Part of a small language model's weights: untied embeddings, 3287 steps.
Each number is 500 + 40 x the weight over its row's rms, rounded and kept within 0 to 999. Layers, rows and columns count from 0. Numbers have three digits each. The size before them is the row's rms in percent of the matrix's.

# o: layer 6 attention output (transposed), 128x128, rms 0.115, rows 0-127, columns 0-63
# v: layer 6 attention value, 64x128, rms 0.0439, rows 1-63, columns 0-63
# gate: layer 6 MLP gate, 320x128, rms 0.141, rows 0-2, columns 0-63
# up: layer 6 MLP up, 320x128, rms 0.133, rows 0-2, columns 0-63
# down: layer 6 MLP down (transposed), 320x128, rms 0.126, rows 0-2, columns 0-63
o0 090:475485542506541482366447491489483500480517488437487536525488560466512493544465508455416425545529555515465502525601545468492510536538535467506490444499449569471499421489483520538493531540501436
o64 100:546501444554463505536479517493540497541506470546582512518508459535498550459443551520538512602512465494573512478463548538532479505534457545407505541452509491509494456526563510409496477498537601
v1 082:535477430473473502507552516472453473539383500456526476470447532609528463462460405531536481476466458475527462469470429544510470481477569510552496477561462514495460496534464542492524430482548503
o1 089:536421471524533558477411482475567605538472481519474574542500579521504504562508477511456571486525532462571509530503519549456479476426508482465492530493557444458540491513535569498507452507519505
o65 091:466541583466540445570537500499464470464485563569497498491553495405508505436478525521548514540533514449414534448472526446527497493537515512561482484498465512522436499529467433489526548460469493
v2 101:511501545492522481443520522441538449551454460516494447445462576547495517445502457425507536518421444548505528495400448537583474534465492476490514418513437476455496465475476548480501492404485504
o2 105:483494495570479497534434513519505498473481530527481478529566506493466440535497545550461475492397559472450520497448430432438454547500456532426436521537475465464473483510522470485451525468481477
o66 103:534447485457455544478538455472485497543511477512487505502502411444530499478481486485586476532524469459537504495549539603538552499524489462548541515478545597487543464506472467471572466567523460
v3 111:522493516489606492437532536491503544539524500492520513475522431512422445504511551455525489461515500466444492543468630519502541509549517452515484511444588573504501536470513500477516482568496499
o3 101:461400473503505493588483520580532572593471526459442495458437564493544500415510517513465525460480476442510468511547513481489438502469416559456554532452404541450446493469548485496473459468484513
o67 109:565580500441511522463538473463506414416484520449539483485489510518510518535404484472533455570491509589498557487477438483489571496493543476508532472579507406498555474506467507502452472547495488
v4 097:506533518484546497488502441434424498514501481460539619540467461530495496522550529522444455515472505493448474479538477560527491491485499493499521496502524412485482583527592567491558518451507488
o4 097:471451445554494534529545488508455558481501491498518485494559462445422479481494538494536462504472527481561530500484505525514429467445536500485465539631509553468441445530479463561503486510532483
o68 105:507557504468522520513489504480554488500497544531487478543508523552500564498446515490499562556515494516479480510495477474507514587503467439438471524439460424489523493499521481413479528492473475
v5 100:555511513434464510478502509524497525497449515481518470546486532476462475496459520547475561539566488527454515483518550509466448477534496442499495475512500562517476492582482477470450488456547551
o5 096:466475499512474506574577493484540551483496530490495503442491544529452528543480581499527563395468450499542456444549520508532472512556570472463502496567528521461522497508511525575537513473437513
o69 102:506486526556529515479447528470507524490506530472484488484541465517498526540508475401496514549518538537456570540522493502514467557524447592511542507438490470479477535416577531417482465563526498
v6 102:584451526521514476509431489519499492552523521498540483451444496514512509531604522451581508391461544459515494547513440536516546494512522482427565514513529504504433494474511533517468443430511548
o6 097:432487519506529522482484458535469513486494490493467498539481438481443459523598387606507477536527464549485527590524567473485503512462536441527543511471484505506592491554506547541464471385515462
o70 110:557521505506503489446553506471487564525489512497509494475519535496537557492381595511442476493475499395497466454477467541459500547513443550546471466479487457550470450468482481466554507599456521
v7 103:533533421479533424438465473541434458513540514488497444542506526488549509479450485503468583494459517512553455461498412540439470438511450541587518474503582553517557511520550507527529505532557482
o7 088:473452461517505477498514458570528469454490439500509525528437488470500479554485524531453446518589463504543557570480499475496487515479496521424499463504454430558523499487523503502450539455439474
o71 103:555528550487426498536461523447571498536407547488509521389508529486470447490483479460496457515510527512528493487530508540477499465505519473542496460510511544442511484458509529551560523527466493
v8 100:523498550444535506494534548530479425457488495470490467474541515467519591574465538486606568553564538498521581436464571428486469525491488537439521487504524448508483543437532479441481481559497491
o8 086:471615537485489488519496484492473448479508559504516432575477515506534453461519459528456454506564520545484427466519520471486555555512479545534483494505532522525451463507502543486484555468571493
o72 111:537420458469508457470523485535573585503483446476479475565479540488462554593464432491527495510452510525531505527468490526482476402511490460493522450455446517480560502537558487499482462536447502
v9 091:507435509477525510517509472517479475507477488469509463510535508460495490513549482478516493486543457487513557503461509450460569521430485443464522456510542476548442425584474477535473491557525502
o9 086:505480517562496489491539513480552579523508550558502551506462488454456507465550450495471511537479516552525482503513509558539466532494495485519477483439465540433543424498609534502572467507483495
o73 093:473480547496498500530543493505473478514483483440547484478558522526524480561535502555479547462506449474463484480469577507446448451483456493571460481496511454491512532497449531504479475483534549
v10 086:528491507429464525542518572474512543538506503481445441498550559523465460423532554553520512572489479461522535444460523538547482457494528474461504468522518512511481499488443455499518464469495499
o10 092:441517518563442566481447580467468626492535512496495443467501473570512553425476530441480557425565474469487458461483528479521504508499487452447511469528480581492596466527514456492526486599501526
o74 096:567490505498528482524499426587496471444481508511528540522465496439525438528427534500520480451513533525441490563568449512496500449553506577475485490534506458482475534467523539485470472443472486
v11 118:492514551503529483485458551516555523443483556559497456572493439463504425424509533577473460627483473550506574472500575516464468509455524519525468515487482559557475571476559412519499493526556504
o11 107:516486586469493503576556503540495504498487493468568473447523552502491593522422515495448516425543526445534532518565488546498487524541464466469435554540490530504415479539531496464443589485481516
o75 109:481473405611457480490470495464506511471448486529424455494497540526519435521511529431513516478475484521423507471420460439466445431486561487526505435455455461454555559566415438517549471427534495
v12 102:457529508545528558492561509529485510606515424453527540553516435407514526562537549513572484490521512489519525517466546539550497463501464484567396528495507482481509495478542532504449494478476496
o12 098:514458495476488506445500437440481544531473531559528436468468439513502526454495483497421558502460502560573444564533477474453472569474514534530508420569461477458541569459566537447573494495493542
o76 101:521543503491575513519525501527465563392501492522540496537489522493494495507534551511490419548500495566479587443531567521496536512562492440420501557444550471472511412539513475530459485532519481
v13 095:504468485557476615487573499556457493498528455509535491452511553541450526504487547507496487539519514541638568498513430468531519501501489487568507463513461513520523427444441484499496462446448476
o13 097:421610504527481458437463449458537500506510549553429556521484458493459493565515476456511566496538484543532520493503500483507559552507568542445530529497565503513614584452501546474450511484549499
o77 095:538448499479499510485477507537471468448497451499516411552437443456550469414532522529476445522506509504476486454450536520481458483517506440532455507456511543495461468539494510541602476488518457
v14 092:488495485459439445548448509601553500496524566565485470494565529578535498555478521508535472436527419514555558511453470434499458531544503480569558509550503514479551555522431532460491544471455504
o14 100:566506492540489479461544501420467494496441543533489539522459626484422488447500517513412517514555522522487532523528455537410484491469553425543474465467514498519498437506527500513576462525464491
o78 094:483508501451490499520426471601513452527519491449500484467499429464452528481526467457579483591431523447470505437423516476522517504543464578468472480559515577425520549473534524513465487500465556
v15 093:505557541558562518474513469552480570494432548536480468500529528547500557444532563464534547520430544496509507432529485539482513517464502484487504472405441490494429499460557510538504487534488565
o15 098:505489542473499472477482514389485489530452512588431502528464422535579482482516522524526522499537529455517543500541472493536490461548528430489527494442468557540567455463532575598495400484494545
o79 104:489497468517493521501464531574434486513499483449504505451504546495460394499471401499520492507444467524516502525478524468478536541463459545549490454527485445477563532506419448417511595478486499
v16 102:498448493450493440556553509502541430525431533547500518567583467457489446538507450530498487523527516472497525495502505474522470509518520497468459573567568503537528508484534456490443394423513481
o16 099:536519542527507523458485471536489473471552454474502522543513560494562561459476485480462535441458550513480529527499536564477493464515517508540463424516517453463429520515556461503584485560452582
o80 103:478485472481530559489550518448503557515468592540462550437450421499479483532525537528546430520535509405544499536454449465473511581480480437491440505502464554498530506509491576522414511491545448
v17 097:406486478492566481498510499552465547481458515489476632465508494522427492531528580474471502481503510458527490424529485516480519471536528492533477493451443449443621495498486575485445480487426543
o17 093:528518443404473479476470507468505441459512485495496537534497470558547553379435510562470486544477500472511497535527471497514512489465537482440528485525532512491502487530476537407547500474591556
o81 106:502478552601504550530547490494484519573533554481505432483511534443512438580517465520530480509413523534514517457440476535483486577520455525463446506498442489488470553436491489486463502509477411
v18 090:454478464425508509486490469484540518488487454484518522494524534524463533535440509528503544448473460461555509520500464449522490416508521478489475531556501539504525512555599486510486597581549472
o18 096:518483489526571525470529493500471497542432438532420460559503553461538416557462519450516590508459428500440517499549520522462540463481450496527517482497568493384412487508486564446516493479444474
o82 098:511501489481473447494520563512472532447507525483537515480451453461436537468529448542517460437544521540503448582475495521480462519498509544503500456460515517645537561461481436520498497494435560
v19 106:450532572510506495485590398479540553509502500528558481461519482502449483518536457459517517498403469445460494483468430538501472540513494533516550514522469591527595504480545410535524519455467504
o19 097:467475478506528500528510518490462490530469574536485483428492509509443516571414521448459526433550482490469473537454502488618463518442522491479459498448515470461524451569473465489489484483471411
o83 106:550477475514453551462549558566557483471482524480536529548413479516545572457531538469552466510458524503565495439542456512422506462535453449514526487523509549515456511542452537470479566485530581
v20 101:495484460526522477528506494480492536477459538488485552469430491507507452521525511500449513472509435559490449484485487480400558570455419553486451573527547512468512539505470472597534438494500490
o20 093:515492450557474510458514505451454447482445519484456489499478554520503497484441476511509459466459536456477581497526467518561520447489431530473542512565504460550503454471453482452558495529471462
o84 104:498526549518486547514418483511452517451548512497515480540593507498510487510529496557474552437468499571542439488484512462485515495500576534465492380478468508532498511519467458497425587483559526
v21 111:475566472446454498503563536519543531427476477543547444482476594566513485508558482512478523439547533515484508527418560538552473507526550465525520466539496496467458497546450457520531590464489487
o21 107:544486492533537582503467458533532550528571518457462561507541483517465529467439489493547462503464557437518465473524492497498469471511513452510411549511456498521503503577576456545489443534458503
o85 100:538477495475451427474489503479459451488490500445541451516442476491522542450474562590506497528521417461523471491539523539475463540574513512469526425494514520470490485486419518417513572503520487
v22 101:464522588524553522511477559584506499499440464559539530502451524441520467471518510512503481517421527583548504469584450570570527475504499505465456491548552510458519554480545511487502432507590496
o22 092:504426491578485478556560518495554516471445579469575488544475462484501499536487447491525522531507546498433532561532495563533499501532508497516448526470519546530468518459515513445459482495558526
o86 109:502509529447489555461513488505402527497508450615440512491509550479524507438493574500435428443445555481513467480433491446469538502519467439466513475516521441458542457533459478465473440504428465
v23 104:459462505502498545470483544521537531579521445538484473534486506518409524483500479551497514495484468518532439516544423514461442595515495437522497518494543441509475477510520446449529579419540507
o23 105:505477441509402559533492513513510556453489479478496531503594545487499501530469417535598498502506539531460516511470571505430562483525541456449514494465501507466427473554525487501524472490482448
o87 102:457487475489522488447513507487496506563471472508469507541423476549511463472500536510442526563487448465510537561524489471517521481497442509500555490527504523527518549486498525567515543575489547
v24 103:502458491490549445552505520492448510507531578451454555443453511517493484512485522584508420453501517484508520508430542471514512486442455461491566603495516471467460502538540435478497529487497545
o24 096:503526497491541455457567435495497482456459455539526474415475482539536538482533448404422495474448431517465534554469502487475599561510486531437476510491545520526436481550459581564503518494450478
o88 104:506499473520443560505502511535468440506459508512542546541526511443494488514455547531571518548539542507465481526500531542566438431518516549552501418536444509462539489433456460398460511467539517
v25 103:471562520484540505456540529468438533479516493477487471548455450474541485492421514482523515556461422497542551517471622518504431443576500447498564509507511492489505435449493450522519491493460473
o25 096:540556455483408494500432419519432542586547500432526529472471462510521608385496518519488497422469563514442498507526455434485518505495474578498499461492454481421505511520473547517451480474545478
o89 105:522435513524493560526546575570579469435496505459492503510508447519507385528456569462525507535530421476521489566453479532526482438461469485537541542549530486536552486528535466521507567526455520
v26 112:509489461475453566565461482479496505541548544522461473500525483487475489489561553439517479542463491481521459545467480517407490455437475521484502613452500485512473484568557513502495522526410457
o26 095:430524477471532477435496509459558516457466465479522416520470496475502522483470515526438482486510443533482502527501488505502498557501554498521500543517411463476477503482444424399440517470482486
o90 111:515503505475492472503497482561463521430529480491488525461464563574459530508565490510514539501521455491501481534528499478486475494497516488470477474475579516509503509503559551623538509414524530
v27 095:479462528520523462489463523539584460449446485506523524505530514511531495448453455412525488506514445564519546531503424524537551514491503529474539576526533514539481524516502522497488442484460489
o27 087:584534540490529456534530508442430496577555555424515495530463527519502499517483464439492488473520464429515460421478523447559503514484521529533504502526471506550532591471489478444494560581493477
o91 103:412529482509484494440507475543514463497476495529445465556482463405485518468503522599541487488504539495522524482501502533473480446563436479543432494473526566445517448449501522517480461438485494
v28 104:438491524493509535542466526534494492490526453469495435476496483449499482467451548498491483482525511511497574459562577449558444520523526466524450456490441466431476414537470472494524554584544471
o28 094:551564492444520498441540424474520519502513485480572526472502461547496455487495505493454586494469492508540414533465507500520493481454480481450425509478495575600379544532476501536480586531545486
o92 104:481510519552476447551515542541501491522503447538504481550524490509514546539535458465512375480529470499449498502598531524538475555485508551542571546531548452420580449485468521486507407472429545
v29 095:514441526496457468471532548498601492544433549492498555527482512487453570478515499472517548528536597562587534545521493465532485474487531503564451515454478490499506540507457510517560544541486473
o29 109:423523537526541540503440428517469454503537547408460467483483506492497522438501532481536574560528456478460470418570564568509468471530495550423474495478531502506431517534451498558529466399469489
o93 089:557510450500511469431561539501529553486542494542559494491474463529472492507511465505500455483495478555520556548475441508487523562538635502559510537530453530493516456431555486558508489547495496
v30 099:472528531537484477565476526448488510496487532484501520482475540509516466528406463463525476430479520524438615502509477518474416495452489545504420501541465493493533542506481599495534563490496537
o30 100:556519535482499513558488491509571461453541494511526529527476496562491531407575486533537551517529570506515508478438490459464538409521477438434497487470505504506499498561551495569501493437553446
o94 109:475461497473486485432497488556519527486465568556460472497540494466492483527469514417502469498494478558579500509567479493538502610504541523606511509452564490492498448422469426507455503476485501
v31 103:519540481485451564451482525533479534507565551525438530482437541559595492515477403481475466471479476516468463489459461443525471433562444523566484457579565501510562520489414510522507506490510535
o31 090:480485508585454504511567444518423518521471500516485513486512564530497471516467520459620485456533567522466493499461475546490510540431513534437530467453509493528430479468459521428476533536605464
o95 111:478508538460501462492427522444519496464485551463501469477570441469508540463483544444457523546509406405498551448422521427472513469569542532503492535499587559442507521480495483549548482499412503
v32 104:531474550530505503534455510504563620497481460493465507547509487509465506494515506604495442574448591518461450529452539432476512448490509506485535465496466429502461503467485507471509510535499519
o32 105:535470507477493522526505565479437500462487564449548445431515455553453520460490485484507573415480512493557509437517486475445475461532464486509492535523485527459538537466589558569553431479491547
o96 106:450534463530558489507495463510509509579486508470504532480485620388498495528529518495479542585579518471522483537491479493516520481486517444449540481468473508546493434554416450459506530540525485
v33 093:485448517448482423506560444506491450547493525495510531543485543484494557463635499497493473490447534503569488499563466452501438525532465478527501541548559540544536427602493502486449474512554521
o33 091:517534521564450455536490536460515474475498531420611516494591504505546502519474500470478466569555479567465544542459466465532483541497535557481446505517464557530442517462541561472539439512473518
o97 098:513502479455501582482568505607502495509537485519498509484449487523470513466521458515510526432497521446505520464540567563460567498521517490495515446518517471519583500472493490538496529486445507
v34 099:597439471513533501443539454453470535578446525420432471496449504498490516494465433435533453495493482517482502518521502518533478555539408488463491487485488514581446548502521494537507515530445465
o34 088:430422430529539499433509511538509513482564492489498475421498509432535479437508509516538438468495535549448478490479524481455507496421439500504602474492579538551500523413563493507550402506539528
o98 104:532594526498429510557472481506472484453504513526494544605572460593518497517566519492489549508487469453525510495502537560524545471546515497542475468488480447469477464605477494513446548545487517
v35 099:476485517496515438497529495438517517512456505557473508580457540470504563567557514476472505523545604488412506496540504502502490441533482541527446493511524458521450439461499516515505548556543530
o35 091:490483492523451498444502499527457439446561523492502430488518471472560474456465503471446488452521515496477479496455505496581523495462505532507503507487469549511480515516490492534503368508471504
o99 106:523502481493544423508538475450498615546513482503511532537576448558402526603568520521536480509450497530553542455469522500465446510486608408488515510476504506498530498482455475449527537477545501
v36 101:510459524438514495523540491528461582500572494444574571480505495466476555503512501483567453476455473492538501484528535526419495461422570563442481503495512455549507501578489534511481501532502577
o36 099:560505444502471469518554433505508461464441446491413468463503423511567541507414527454477500504513480493518505525540457544460501527434490488511480519531435516497565502492482549469517507445511472
o100 105:440463537500536527476564587497460489450503485494595449495465600472441476443597513528513531519453484447468527497523491535537499519490450541511517447450480460436517485469463451482470397530462472
v37 098:492451470510471486453485560418471507497543524535521469518519536484534515580489473527498501547448531463552584558464546504508509507497578486515515582470485550454426500448466532528514483508479466
o37 103:494517495452541541532429498554551478487418464489392534585470485472507495422508517457464470481524453510438498432450442478485569515557501507541478467480506500525647456526527497535511504509463515
o101 099:483534491534500450485527506483475409458613528528537516491468508453464505508490515539504514470561515468553495508557514495570430511512493430470536537529463544512420562493506490463539455455528496
v38 090:515538463488465436520566493586501467518521470601514529585514454489533486516487496497475431505506555515512502514519486500557513521543512495512499485512532549470451548444475434496548481511505475
o38 097:530480558443538480468421471486467502549467427430501487545467528455518521524525387522449537437489474499517519545492557480474457450443517505566417520471540578507517541467545479510456484488530528
o102 099:495484494512454489456493517471485482443473541550519507484527476532512532514468539484502453518509491531495519460476524449545519463507528491435471516547483476525488441506499566490493493510490435
v39 092:470539436410551470404468428488546516505491437464482535473439510503513461517543482497541541477538561508510503557458467592519457493506479518539451498516493538515561474486551519515483450466550527
o39 102:448432447499475438471488532523471551407457432527450484472542478496462514531514514436552505535543460540515448557506494439492498506445484469427485500462510536449463557523454515485490568477485479
o103 096:568499501473504557508486474454528510475558559462475461457524495440588539534492475571510490494438515393498549489518539573427533555485577459537476474514535400499458483494527464500450510514466475
v40 104:510530496556543479496521468526508507494562544486539482422473459519511474453550530491536507470459456519550504491509406541474482550495489465520523464458509520489464534416506430514429471546543550
o40 110:514518495491527516401461528494495550472499484512516513516475527531482486548395527482589489519526478473445474526568456499493536477501556500528475512507493459474466545521537498470546520445470501
o104 095:508514520524437522586512484529420522536480530520478428563499505470533520468526490485432517513436442534509506500498530508530479448392451537509530478499508526518575484520452457516482446487562486
v41 098:577429506482572502520441540519491461526515472588551461482472498519513541505511542515465471552472476499484497512518538456477585457513551520475500460513489502519480405442568477464492458496479524
o41 104:501552533541486494479446498482500483489520546516450536586529546487494487495455465551457500517518424521530527529468542584478396539454429478540470505432478435453547500526558481468513455500462510
o105 099:477501490457511486489561428481468539467431469521507469472523513473507455519563545419501508513441552484481415475501434382552533498485533491469569504514476547509517499457483565504482515490502450
v42 106:552492472468429456512529508585446527496494463532490498467449524455512448562505505506567462496443514452534497485587584479518521468527467498471524567505568578435414534506512576442484514474467464
o42 110:500504480468498493436528543533480414471566524533480482515568516539489526471422502525468499508592595539554461513510542432549509511534557461544520435486482467478476545430502438566454469458523494
o106 103:508504507477479499513451471423525459530509486504530549474494503478542509528523521511528509510464460427406494506456451495502515502539438552444514490443482506546600494473486544438534454573518455
v43 097:523583497466451472546494458432549523515455518527571486504413476485531502577504483478435515518529490499553446474521510457556511457488487501480552502561520535459474505555404451558502439526519530
o43 097:457530509588461483418509482537489512523543504487476543489476488571479497507609460512505466531471485502438384506419531488491460452605553530541483515422505513468445495485474468504513538506453479
o107 101:516408538513523543541480506481502437467484478475577496550609537470457538452470546489465535459503553521498526480529439477519501514414502488435486447492519527427518446492496611495485563471486511
v44 092:546452454535487517500487536542579495499549540469516546572465462501457495532460512448470507502494526475580506525520459525483543521495449615475580542480450485513560401528496527488491431536510460
o44 093:516555495481486484408492491467527450490516522414384492485436515492461549557533515494552478467502453490475505510440510521542504448522503493570482451546495519474482461459463518514465555482573506
o108 097:417539543491544512540511440549481536464473520546566537480528504508582478465512497524509571521528552552565482499529516470430466529461524490486461530493534475481510544488557490490490475510430412
v45 109:434473502540533458490469525528542443560551493493498572488459524491498452548483503452574587503531454428474509525561551484442560544549553514457500496536531461467499526478481521580520547503486454
o45 092:535542516520503515539497494393485467553506494547592479575475453498505447548552469463515430401504497521527410479524532514525509501487481507532445540480524514470456512515495436474532536435569494
o109 114:484493482467493463444521512551505461516514508417489524500524474539495492498494561570454532511454516575495523477426487496494445507444517496477616509528482462575571533492523490548494493645473537
v46 101:555518517533532495555503513539507468465490480489548535502470406469509486489482468546491520451533447565497517499406485460519486465490433515483568495501472487437503481474532588518474474458543492
o46 107:506485512534478513546499505515518598455465505508483523608462577514550624480469493499514511553495474417498459500540517470491523499534471523459458520598488463523520519493510466578568508503519507
o110 097:480595547424550538497531521519593510535520503513567467366537492467529476510515513535462544517520565535509511531408509481584490454417520509563540490421518502489523511487500495460486492489523533
v47 099:566539470543444519550541496475521438473483555522477525415492505569485489533547430468542464481502479541481521473549477462532539497423474455458465497499510476501521452502407499515551510532457489
o47 098:457515537503438495537501486429462457507550555503517497543480540492496525595467492498585488533450550486462524476465426526453510521442564534480508470521597526544474499460509539470495481502530542
o111 101:539475462426552514478473489516541481516497489552539488523536556480490532450500532526421467509511472543537448441516550486508512468618497512539516497437491498462485506492476481503493472445555513
v48 101:501457490520430451568463489485487502479524525396473497458511379532561425489486515491512436539532528479550505522521560462509470538474538525498524478498491477526480560529477426438541448483534530
o48 097:557473527470501517503519476468516590504472550537463433452406555507539565497471469432564521533400572446549608482462434531486573480447497510498478565522565498550472539507508521464499475492562444
o112 106:460514476524506517539489531555460469499495485474476551545550437536424492534512445504436440462565483483409440474487546507551474493455520497460476468529424512511507465510489503471483535507448552
v49 098:499510489470478538513506597516529517479491509512494442503514465525491544508511466545566475449545448485541518490520500540513513469483503436527471529535629488515428506540537481534534452521478481
o49 105:534513418509505493493497453459403544524528475468456517485505531492509486553482516505457504483453529527501446472505482561503450535517505472481462499594439480495478538504430553470427505585539458
o113 097:526485541545473508477499557501520471493528571513431511545456503465478418509461538542518520510573475493523553520502541418522530468548509525585510466449487506477500491469543479544575532424427552
v50 094:522488499513506500426501462482491545440466525392513509551512508568492553498546519511466595483498606471481446465519495448575468527505478582552477490492483535522470502480528490490489548449501563
o50 086:475462488470518597508511500543473500403513530468531527550508494462514529531493549507487505563448532480497388504444589489473568528450511494444478515459482494521472599439513528550501455494475507
o114 097:465594528522509482481461513525505481491516481451466458434482551494526493465484369466495502464593457562550571487517493516460483498504510416540514418527490501518484456580481499462519575524512470
v51 107:471538521491468482474489553466507505517453544557486483467429479516503462478463523502524507517492477570426484495392509531452485585501535526455491463463485495459517520497542483521454535573599461
o51 100:500460428500415491569500585537506482516525504438456500491508523522535476472523465522512493414545492453538466476531513464516518471525451419498446515479458430546393534526521493411520457469555529
o115 108:510496540525563461508445479492519493453515497533534509474508530499452556514441558483514482503388531473515546482540463558553439528491511600506488472543541561455522488481461414551531530505516476
v52 092:491484449539526446435513467535483545494524494499502527578535459553441499447479460503447473473420528522482405521492467548502467463425495513577458473528479615579522510501588499482499567543496481
o52 094:498415541473472540479520549506436449449469531416498479483477506437517553520476559487495467509590524526524567491509518534489463543534459452414513472521431438449562436435532555488539506537505528
o116 095:518581515440509464484489469490526514511446456553495549503530429545495528439556439472537510467431433523484460472514517473492536487460492521543476494478588577557506495570439465413451487425464494
v53 111:455480454493475585514580504569408516482531489469557524472520503522470526516562480515446486523487480594418484512485547501475514443463451509428537461534501477476540500566565492516471447501463521
o53 103:487548500490519539501485443465535588471469558532437499458558465506590521586497562483535457477524513464520531438514463555532562538492516540451434440561474428531495428439540514494466498488562455
o117 106:437430540484500495486491530489494539494494462481482516516453478423434496511511456569447601510414501572531526523524494489508455541516471472511530545453520517520451503494418565441482526506434498
v54 105:458479534502460474470562451560519467440458516428467512474510469501558478494517425482500494521496510531608454548459536562465473434492463538509485509503567523571572482506461578518498487570536476
o54 106:450455488480518462432470474449511504527560472447482457495506520488536586493461515463597479484527456509451476527485456591529531461477539520459507492480507465465425433518509424451456487436517494
o118 107:527554497451490499575532465555543512509474473548509567467467425479431455454542542536440500525466547472478510490516497461486432515542504470542455457465514536521536528524503497570549477454563469
v55 103:402528484445508535496535496531530473447529533453478500446494486511518476601409515559482491492595518475401494521530527495503546453517529503394525533456523536505558453439457531479594548577459497
o55 096:455535488498499490545448483524404483504584440528564511567468523542514497583493491402531486496464472493416477450468449514509513494476483496562515542453480567563489584478523555468484476549506454
o119 104:498443543489510485469527528466620447520544552470473530464489539446532517472563529520487489522500543555528432539542567460504484520477494518442495504488553405473516516479530517468396459415541521
v56 099:479531467504485556527535486543502508483468441546499542476447471534489526484534586574514493440458478495452523557475456458457502509431444454491503546576518487360553512534536525505561555485475504
o56 103:528450467530503496468492531479492572509475494452519487490542509532414468503509567540537526533490456544498513537629493538514543504504546508531532474516468420522581467592493471546461563453466468
o120 096:514549529470522487448519463484501502458543516491483453550502520430557546531445459533445565548473493436531412548393560463528478547510476465436483491489500550458440503381461539469477476540540537
v57 089:450507517499564449515570459540440502459505547474515570435530474508483525459478531452552495479537523534511467548566518475554510501519477485538505565469541524449546477479599444456501521559468431
o57 095:491558521464519506507497525543573514609527457476547535515472393502510470546462534486457434502483510473452477469508590529548471463422501582477494514575489470482448539532483490527534471489565504
o121 094:510516491442495556456545481507459522454496509488510462494458555505540582476499429492514512520487446551470531527459415525520468460561485490475500485516453546502473445510494486487467570498428571
v58 098:543518496444486541458528556482535534506449514529521559520495510469462493614520530522471405522422468502548445535536412491480481490493534536498544512518453504461505470508517483483427513492520496
o58 094:471492448451507448503425558553472532530524395508459519477489500444457519437453532496520554480486470544477512514505504471493512512460462480527462562579456494498494520553517484444526460583523468
o122 099:505477488574508569481538513460517477437500516493543590469553521477477521551540479447498592482488571436493490447422503539452492490513502510473491467450491515560477493468496510503465528457451454
v59 100:520509533506482529516544531482450505513545498571503520474411529405530498518458397528516448486511464440417549505454522498515489519509474502494595513496502454555515549459418433519511548477483519
o59 088:569526492486538436543499409486485539436514496483559504530460548555553513443584463486534463462527475487486485487551486557427521486442522465492413487443513501505478511523603522435446488480469503
o123 107:523459523531455564468446549537539521568518556470516493508525463569462483472453560492455522547524459468571454494499473486553479422538464519526556603525455475509535461540480521496546521493551479
v60 102:512556502464608486515495459581414498413536515551504527520540503523509490444456527529468468462416455463474494497504545422551497513511478498474536473486500531556493480531536537454537494548466482
o60 105:510495478402540452513490568489510516542529485488489621522477513469547491529577507493486484500510472557537575473497495509524529527487486521519427536470436473475533479440516537513499434486545516
o124 107:472489483552453528483521463520505427516478458545535422508551476500522513492477490460524521563457488471452403531480481509484527450457477495512530513506544514517484586485444431518441551466494494
v61 096:507522533538558515540447514399503470545587521530524546527550565530486505542523508484466537526495490469382523504520514465417526532491420467531513508501434517451490443501551433480490484512525523
o61 099:547518523527448446504524524500535532484496464478528501519482542423494529497447481446509495538499540510453550555451502351514509419521571554529465504509575507472522499586572533449529463536478479
o125 096:465515454411468520509462463496449517496420500504490499467532518547517538604573497476544531456505498548576504465521531560509491492518473465491543527528511491542432526427505494569479544514509507
v62 110:518485495521468458497514472499482541466450502419445481489495531509518575468535420429516481452469545569600468492496482517466435527555509568455536529503443436494499490456488540484523484433508464
o62 095:468560501462458549486504545502501512443471455439447475475466510514521548529443494586511586499467452500483584506475524473516451482495450407440518508511523576502575539486418501484507507473533550
o126 112:511469465503487456500494448531560562607588540522529512565508513446492521433563561497479444520540495436484484482527454516484539539489531598539517459493524458500449422544552489511542547562497439
v63 102:510507508472490496489494502455511492499484483494559526561570530501453523516510426475453528505501500513474533526534531539546608522532518516552523504530491579499513519398462490500406523502484505
o63 098:446459498577524487510511485551485496505493493528514530502453536499536536509566434450509572552627453494563553483494523486490484426476493578521451491468506543466504522509434437521553567484506492
o127 107:529489481470443484471495515471458511510526473465474497477512441487482500492466526502482464441424483550451507525459460516473450496556482402587532571518488480529467408525574573470449446508483470
gate0 093:530470505515476460459576558531554529462429464518525510579497485461469503528437515542548471518463490501612471461620495525535455541499474478520512497443506573540470538541432533520556458489519496
up0 097:517512524529496468548561487492530515514446499532415535513450484476569475539486480516546452510485533499517522550569543490457445511438518542479465470454501584493498559495477483479484482519451457
down0 094:465409521506459488482461599524524499452478463493582481556510495551476486489506546571453539515393518538508495474474458478482499464534535527523569500479513537465561568498425527555548442486461512
gate1 085:415437525542570500459469508553465498483510462443487548530425505460489488514506519520501477559553506553431493506498540534498491458602475509522519476453507458467491437497430497488493552505516555
up1 089:507510470497520544498577390501499516464553517491477481451458483544512507477445470518545493471486512438531446486490456476490459512478447556527515490532468576537470581480519495576495499571530461
down1 097:511575457493627472492550494533519489514545501465507542487426497491539526515444468489547485440481527464513509469398457436499528530498550473447535516450537500484484470464467519476504515554448392
gate2 090:418488478412475480424439475520544592536475520527536472569504501481584524497501447498510474522472510548458450475466571490473473484453536557517461524581519482522471523469503493526445459475502513
up2 094:518499518470572537521485482429479491533441503502468525478528529481495534538543512502481552580548462485551446547492552506518520537554556426525471524476420468456538541557512577472450462518473486
down2 098:497517570479520479497493481563503541524591435486508493522563478525535479515486502523508479500503472486455511456557472526466532486493536511455437469517516560567515513427441512531533438569487497